Part of a small language model's weights.
Size: 10 layers, width 512, 12 heads of 64 (6 for keys and values), MLP 2560 PolyReLU, vocabulary 8839, 78.1M parameters.
Architecture: no biases in attention or MLP, learned residual scales.
Training: a variant of Muon for these matrices, 494M tokens, 8409 steps.
Each number is 128 + 24 x the weight over the matrix's rms, rounded and kept within 0 to 255. Layers, rows and columns count from 0.

# layer 5 MLP up, 2560x512, rms 0.0328, rows 1507-1519, columns 256-383
[[153 143  85 109 113 121 138 147 147 133 117 126 135 116 111 131 111 149 100 139 157  78 168 146 131 120 135 176 136 100 146 125 124 110 108 108 141 142 144 117 150  96 182  92 123 142 165 139 149 119 116 139 128  86 117 128 156 156 149 135 167 126 127  93 127  86 115  81 116 121 158 106 113 147 176  88 157 117 123  85 152 117 134 139 132 148 172 205 112  95 127 119  79 126 167 103 176  61 157 151  95 142 102 113 125 175 119 142 155 108 112 171 111 149 169  79 133 138 118 141  98 136 121  79 118 147 136 193]
 [140 106 137 134 109 129 134 146 158 156 113 152 138 163 106 166 145 177 112 156 130 153 141 130 112 147  87 109 123  85  89 135 135 143 110 141 106 134 109 151  87 145 117 116 123 139 155  94 102  97 100 137 173 172  81 138 102 126 136 124 135 140 153 132 125 117 104 164 152 128 110  82  72 135 105 125 140  99 126 137 149 135 134 133 119 111 147 125 148 134 169 138 158 123 148 145 143 129 137 126 106 178 161 109 132 151 170  96 110 103 113 133 105 143 141 122 110 133 150 125 120 116 127 110 145  93 122 106]
 [201  98 128 177 116 141 146 154 139 111 149 123 116 144 107  94 155 150 113 149 142  73 126 110 142  84  94  85 138  68 181 107 107 122 100 115 129 148 159 161 136 130 104 142 164  86 148 122 124 148 162  88 138  98 151 134 141 100 167 128 123 117 141  99 151 104 135 137 120 118 151 142 124 149 110 108  72 115 133  76 111 117  95 166 137 123  86 129 148 131 164 101 109 113 128 152 133 116 151 108 132  97 122  92 161 118 112 122 138 144 171 181 145 127 123 145  64 118 114 167 117 117 175  84 106 128 156 116]
 [151 124 145  77 126 126  90 134 119  84 141 152 103 115 123 143 163 105 132 123 132 112 129 115 150 131 107 157 121 154 140 103 124 169  96 114 110 123 105 135 160 167 113 168  88 154 130 114 146  97 147 128  95 124 128 151 162 142 165 120 161 121 144 133 106 185  79 109  74 106 121 144 165 119 202  97 143 138 122 151 130 148 177 117 157 140 137 149 169 133 128  79 112 167 120  91  81 134 124 152 155 125 150 109 151 115  84 157 151 136 104 136 154 108 122  68 145 157 132 143 107 179 121 139 144 140 150 109]
 [137 111  77  87 124 128 132 108 102 143  89 147 109 188 137 121  84 118 131 126 148 134 172 127 111 135 162 120 133 133 127 137 129 135 119 129  66 128 143  63 122 106 149 144 107 114 117 175 124 126 127 104  59 106 155 144 119 107 129 131  92 108 149 172 126 152 121 128 102 135 112 148  97 130 117  91 142  99  98 160 153 147 173 119 119  96 126 133 128 128 139 117 113 118 115 128  99 134 111 129 100 112 147 143 169 134 133 100 166 138 133 152 116  99 117 154 141 106 172 110 110 133  95 126 130 141 135 152]
 [ 99  93 178 150 118 158 148 144 141 132 128 151 149 102 115 142 142 134  78 136 106 108 138 115  77 115  90 146 128 116 122 111 148  80 115 165 109 146 123 128 127  99 141 141 121 133  93 163 125 159 132 119 116 139 100 118 161  94 119 142 116 146 127 126 115  94 136  96 146 142 122 166 138  99 147 156 144 161 106 123 152  96  97 129 146 143  77 149 107 150 121 102 104 118 110 122 101  90 153 149 161 141 122 110 118 123 132 140 155 142 148 136 133  87 129 165 151 101 132 147 191 138 163 134 136 139 165 121]
 [126 170 104 152 109  74 131 114  93  74 131 133 135 117 171 139 142  88 148 182 129 155 160  71 109  43  99 181 146 109 162 135 140 110  96 108 140 183 115 142 115 121 131 114 189 175 131 131 131  92  81 111 139 117 142 112 136 104 115 119 128 171 133 107 121 139 161 139 134  98 100 135 111 155 175 101 140 105  81 137 139 132 105  83 129 117 134 134 143 134 210 152 144 132  87 107 106 136 119 101 136 147 161 129  86 102 146 122  93 134 115 139 161 149 127 101 112 135 115 176 177 117 174 150 143 146 184 154]
 [ 94 112 148  78 102 123 104 101 119 156 119 119 152 142  81 101 106 119 111 136 111 131 151 151 152 113 127 119 147 123 133 136 125  95 120  95 136 151  94 102 129 106 158 163 131 102 152 104 139 168 177 150 144 156 103 153 103 115 132 119 120 102  81 127 155 182 152 133 156 134 133 135 145 152 186 145 133 135 114 141  97 140 131 121 139 153 103 154 135  97 155 123 175 125 106  26 111 164 108 138 111 119 144 107 154 107 145 144  96 151 166 142 132 108 114 127 105 111 135 146 111 200 174 111 142 113 144 125]
 [137 126 141 139 124 195 121 151 136 142 141 119 152 103 128 147 132 133 135  94 151 154 147 141 138 126 148 135 145 144 130 164 150 162 123 112  96 137 175 102  89 128 172 122 104 106 134 107 137 170 105 131 116 144 108 146 147  92 113 149 135 146 128 145 142 130 118 111 143 140 135 143  89 151 134 149 129 165 146 112 140 176 127  94  95 116 144  91 155 136 135 104 111 127 123 125 105 142 147 124 150 174 104 135 171 128  97 101 161  99 135 130 107 122 119  91 132 120 146  74 107 123 124 136  86 112 191 144]
 [118 137 124 108 118 136 165 156 156 150 197 151 132 113 123 115 112 133 121 116  87 160 147  80 130  93 166 118 124 135 114 163 103 119 152 122 126  99  97 139 166 140 134  99 137 106 108 140 131 139 134 142 174 145 143 141 112 163  82 134 127 126 112 149 132  80 141 152 110 136 126 130 134  99 154 107 103 148  78 106 104 168 123  97 108 112 134 142 152 118 115 143 166 138 109 137 118 108 111 169 136 127 142  87 167 119 123 118 145 126 155 126 157 158 122 112 113 133 152 117 138 116 137 132 181 136 158 148]
 [118 109 135 148 116  88 120 146 101 126 136 115 141 116 151 125 121 166 148 136 172 149 119 135 152 103 147 139 122 131 148 124 124 120 101 111 103  81 127 139 114 139 148 127 122  96 109 147 121 118 140 138 131 126 115 132 136 114 132 155 107 110 114 158 145 159 174 110 157 128 113 126 127 138 129 137 146 147 109 122  89 124 102 102 119 117 112 157 113 129 105 159  96  82 118 138  87  80 137 132 109 112 155 134 103  99 107 144 132 127 140  93 116 108 128 113 141 131 112 117 147 110 112 125 153  98  78  99]
 [127 118 106 133  93  84 127 146  90 128 145 140 132 154 114 138 116 111 144 101 156 131 127 147 106 108 100 150  74 134 129 158  87 124  65 155 121 123 126  97 142 155  98 111 169 142 166 122 150 112 130 110 126 133 133  95 123 130 107 136 130 144 110 123 100  62 111 119 180 140 130  83  91  94 112 166 109 137 124 162 147  85 102 134 154 122 131 174 129 111 104 146 174 128 148 118 120 122 113 158  87 115 114  88 126  99 107  64 132 147 140 134 118 131 148 154 110 106 136 126 117 118 143 165  76 115 145  87]
 [108 125 183 107 162 139 116 145 111 137  73 152 171 178 126 117  37 135 126 141  87 123  99 122 111 132 108 119 142  94 158 117 121  99  74 140  71 147  96 106 117 126 127 120 112 145 100 144 164 107 132 122 137 112 108 132 136 140 150 116 132 145 115 123 140 119 134 143 131 111 123 124 121 133 108  79 109 120 111 142  66 115 126 141  96  79 143 144 111 114  99 150 114 161 142 135 109 105  68 124 129 133 112 141 118 146 113  99 113 134 137 168 157 102  73  94  88  89 124 147 119  88 131 122 140 124 130 134]]
# layer 5 MLP down (transposed), 2560x512, rms 0.0328, rows 1507-1518, columns 256-383
[[150  92 115  72 144 142 133 160 126 123 176 106 134 145 122 121 111 170 187 152 139 138  96 114 144  68 136  93  96 143 143 102 131 163 184  94 123 143 137 155 141 129 148 132 108 129 168 124 114 166 104 123 172 166  97 158 161 143 125  98 172 141 166  80 100 117  95 169  88 117 197  87 181 152 119 149 133 135 117 118  87 105 179 165 130 107 126 116 108 111 105  98 122 132 161 125 159 118 133 130 117 151 145 162  60 133 163 174 129  77  87 113 141 135 162 135 105  71  81 109 148 153 115  54 118  92 157 159]
 [129 128 109 157 180 101 152 131 163 139 129 119 160 107 100 122 124 148 113 141 128 119 109 139 115 131 119 119  97  94 144 119 143 146 119 119 122 126 134 129 148 109  98  92 114 125 116 108 127 102 132  97 148 141  85 129 117 132 138 140 105 119 105 127 169 132 103 116 118 117 103 134 122 141 143 128 121 106 148 155 149 132 143 142 125 110  93 160 136 173 146 139 138 127 124 170 123 113 118 111 154 119  99 116 111 135 145 132 111 177 154 157 125 109 178 135 110 104 123 145 109 109 131 122  94 153 129 123]
 [170  74  77 104 134 153  93 165 128 175 153 106 110 117 112 104 106 125 162 121  74 135 140 146 125 156 124 120 116  87 157  93 117  96 149 101  92 107 170 120 199  51 109 127 146 139  96  80 126 134 147  93 133 129 132 123 175 146 152 146 141 130 150  95 159 125 130 124 124 112 148 173 166 112 118 129 121 155 143  85 127  70 100 125 115 157  63 132 158 152 146 140 111  88 113 131  89 162 118 164 150  93 185 150 168 150 118 106 143 142 155 155 190 135  74 179 101 160 128 124 108 155 146 127 119 117 151 117]
 [104 127 149 131 135  77 145 144 101  62 145 140 117 136 110 161 112 107 136 114 103 121 125 120  95 156 123 109 145 147 112 129 159 122 158 141 125 126 121 126 153 142 156 130 108 193  66 114 120 142 142 155 118 106 113 111 140 162 136 137 112 141 116 103 127 121  75 137 124 174 115 136 154 125 155 115  98 156 131 114 147 145 120 145 127 155 161 121 109 165 158 155 126 129  58  89 145 119 182 179  92 135 152 158 131 121  90 154 123  85 173 152 180 100 143  98 126 119 114  97 112 118 147 175 155 121 118 127]
 [107 119 166 149 131 167 126  85 114 118 183 101 130 172 113 136 121 127  87 131 128 140 139 149 122 113 116 100 149 193 135 122 103  77 139 152 136 145 113 126 110 105 145 160  54 174 120 136 111 117 135 127 162 101 148 129 115  96 104 132 147 116 115 163  89 146 113  84 136 121 168 110 130 144 114 100 102 133 150  82  84 143  99 133 136  72 156 142  97 159  91 144 101 118 143 114 147 132 111 157 109 183 149 148  95 103 128 176  89  63 144 122 109 120 107 144 152 150 113 140 123 174 156 103 111  98  68 142]
 [124  75 129 159 111 162 161 160 127  95 109 107 137 127 130 158 121 108 125 137 113 105 155 130 103 141 169 144 141 162 116 145 160 136  97 139 158 111  77 159 141 157 131 154 165 118 124 133 102 193 118 117  76 117 152 135 128  78 147 128 133 102 114 146 125 108 139 132 126 142 155 141 143 140 138 141 130 160 132 128 123 107 120 106  57 155 126 139 134 118 133 121 146 101 125 131  82 117 155 150 106 127 131 111 122 105 117  92 163 158 141 167 152 164 137 156  87 125 130 133 145 132 156 136 131 116  59  71]
 [104 153 147 113  90 113  82 123 105 169 117 116 148  53 129 158 112 140 130 153 110 112 129 143 119  97 162 154 153 159 107 141 160 120 122 142  94 172 140 109 112 130 162 105 101 145 147 150 140 156 139 125 163 112 170 138 136 196 101 113 167 168 146 123 156 181 129 125 125  86 117 162 127 138 145 123 163 179 148 103 151 102 123 112 110 162 113 145 119 154 137  81 133  75  75 154 124 153 129 160 101 118 131 136 133 111  99 130 123 144 130  67 154 121 137 113 141 123 122 108 156 117  94 158  76 133 119  83]
 [122 136 176  95 132 116 172 129 103  96 107 119 143 109 156 132 131 113 130  98 128 126 151 111 189 117 127 101 126 128  79 111 113 111 125 124 144 124 163 107 170 128 105 114 126 128 140 116  85 159 134 132  96 125 132 162 117 121 113 125 170 157 113 108 103 157 145 115 158 147 142  96 109 133  94 131 118 122 126 129 121 157 110 100 173 117 118 183 100 177 147 158 156 135  99 105  90 193 118 112 127 142 119 159 109 137 101 131  64 150 135 125 122 148 133 140 134 110 172 162 145 134 146 115 134 174 129 119]
 [122 198 141 124 102 191 136 161 138 155 164 127  88 126  99 144 161 150 127  92 141 159 107 113 114 129 136 133 117 123 161 118 114 148 152 132  89 110 145 111 169 101 122 155 140 110 129 172 103 118 128  84 137 117 123  93 129 103 122 121 109 118 112 164 116 108 191 107 125 145 152  55 104 130 106 143 144 124 104 127 121 149  90 126 111  93 151 134 128 123 115 119  88 143 128  89 142 133 114 145 167 122  71 108 120 160 119 127 123 129  89 117 144 105 154 122 122 153 126 118 108 148 165 125 123 176 133 145]
 [128 128 138 140 128 139 143 140  98 117 123 124 170  97 142 134 103 133  84 133 137 114 161 144 105 186 104  96 131  89 163 103 152  93 139 141 156 144 153 143 125 118 117 116 117 108 144 104 138 121 157 129 134 151 129 110  87 119 174 125 137 144 121 135 134 125 140  85  91 147  83 184 155 115 115 127  84 118 108 110 125 158 132 133  91 119 117 147 111 100 136  82 126 118 136 167 130  92 120 161 125 113 127 173 126 114 146  91 122 134 114 171 113 117  93 140 159 136 140 123 118 122 163 101 139 159 115 134]
 [148 127  92 116 131 173 127 118 140 152 117 127  77 136 107 102 106 135 105 137  97 118 140 142 107 137  97 115 160 136 108 154  95 117 152 174 145 148 114 110 111  71 119 156 162 173 194 127 135 103  78  54 160  95 140 121 140 113 116  65 151 136 145  88 127  88 142 148 130  96 112 128 113 135 110  94 150 110 127 130 202 117 135 152 127 127 133  91 130 165 204 118 174 209 116 131 163 154 126 127 160 137 119 104 144 149 180 154  97 164 123 143 116 151 128 114 136  85 118 119 101 151 100 145  96 168 154 148]
 [147  72 144 103 118 131 116 150 121 121  74 150 116 141 113 120  93 115  97 135 107 170 171 145 126 143 109  67 110 156 151 148  88 129 113 106 139 159 105 161 141 110  73 147  96 127 135 125 137 124  91 165 100 123 113 146 111 111 140 126 117 155 136 147 134 140 133 127 155 139 148  77 113 152 170 152 107 155 134 116 125 148 153 149 123 105 134 111 120 158  97 153 146 140 119 128 138 152 119 104 106 145 147 124 165 130 144 148 127 114 131 105 146 152 140 131 149 144 150 113  97 118 102 148 106 103 162 107]]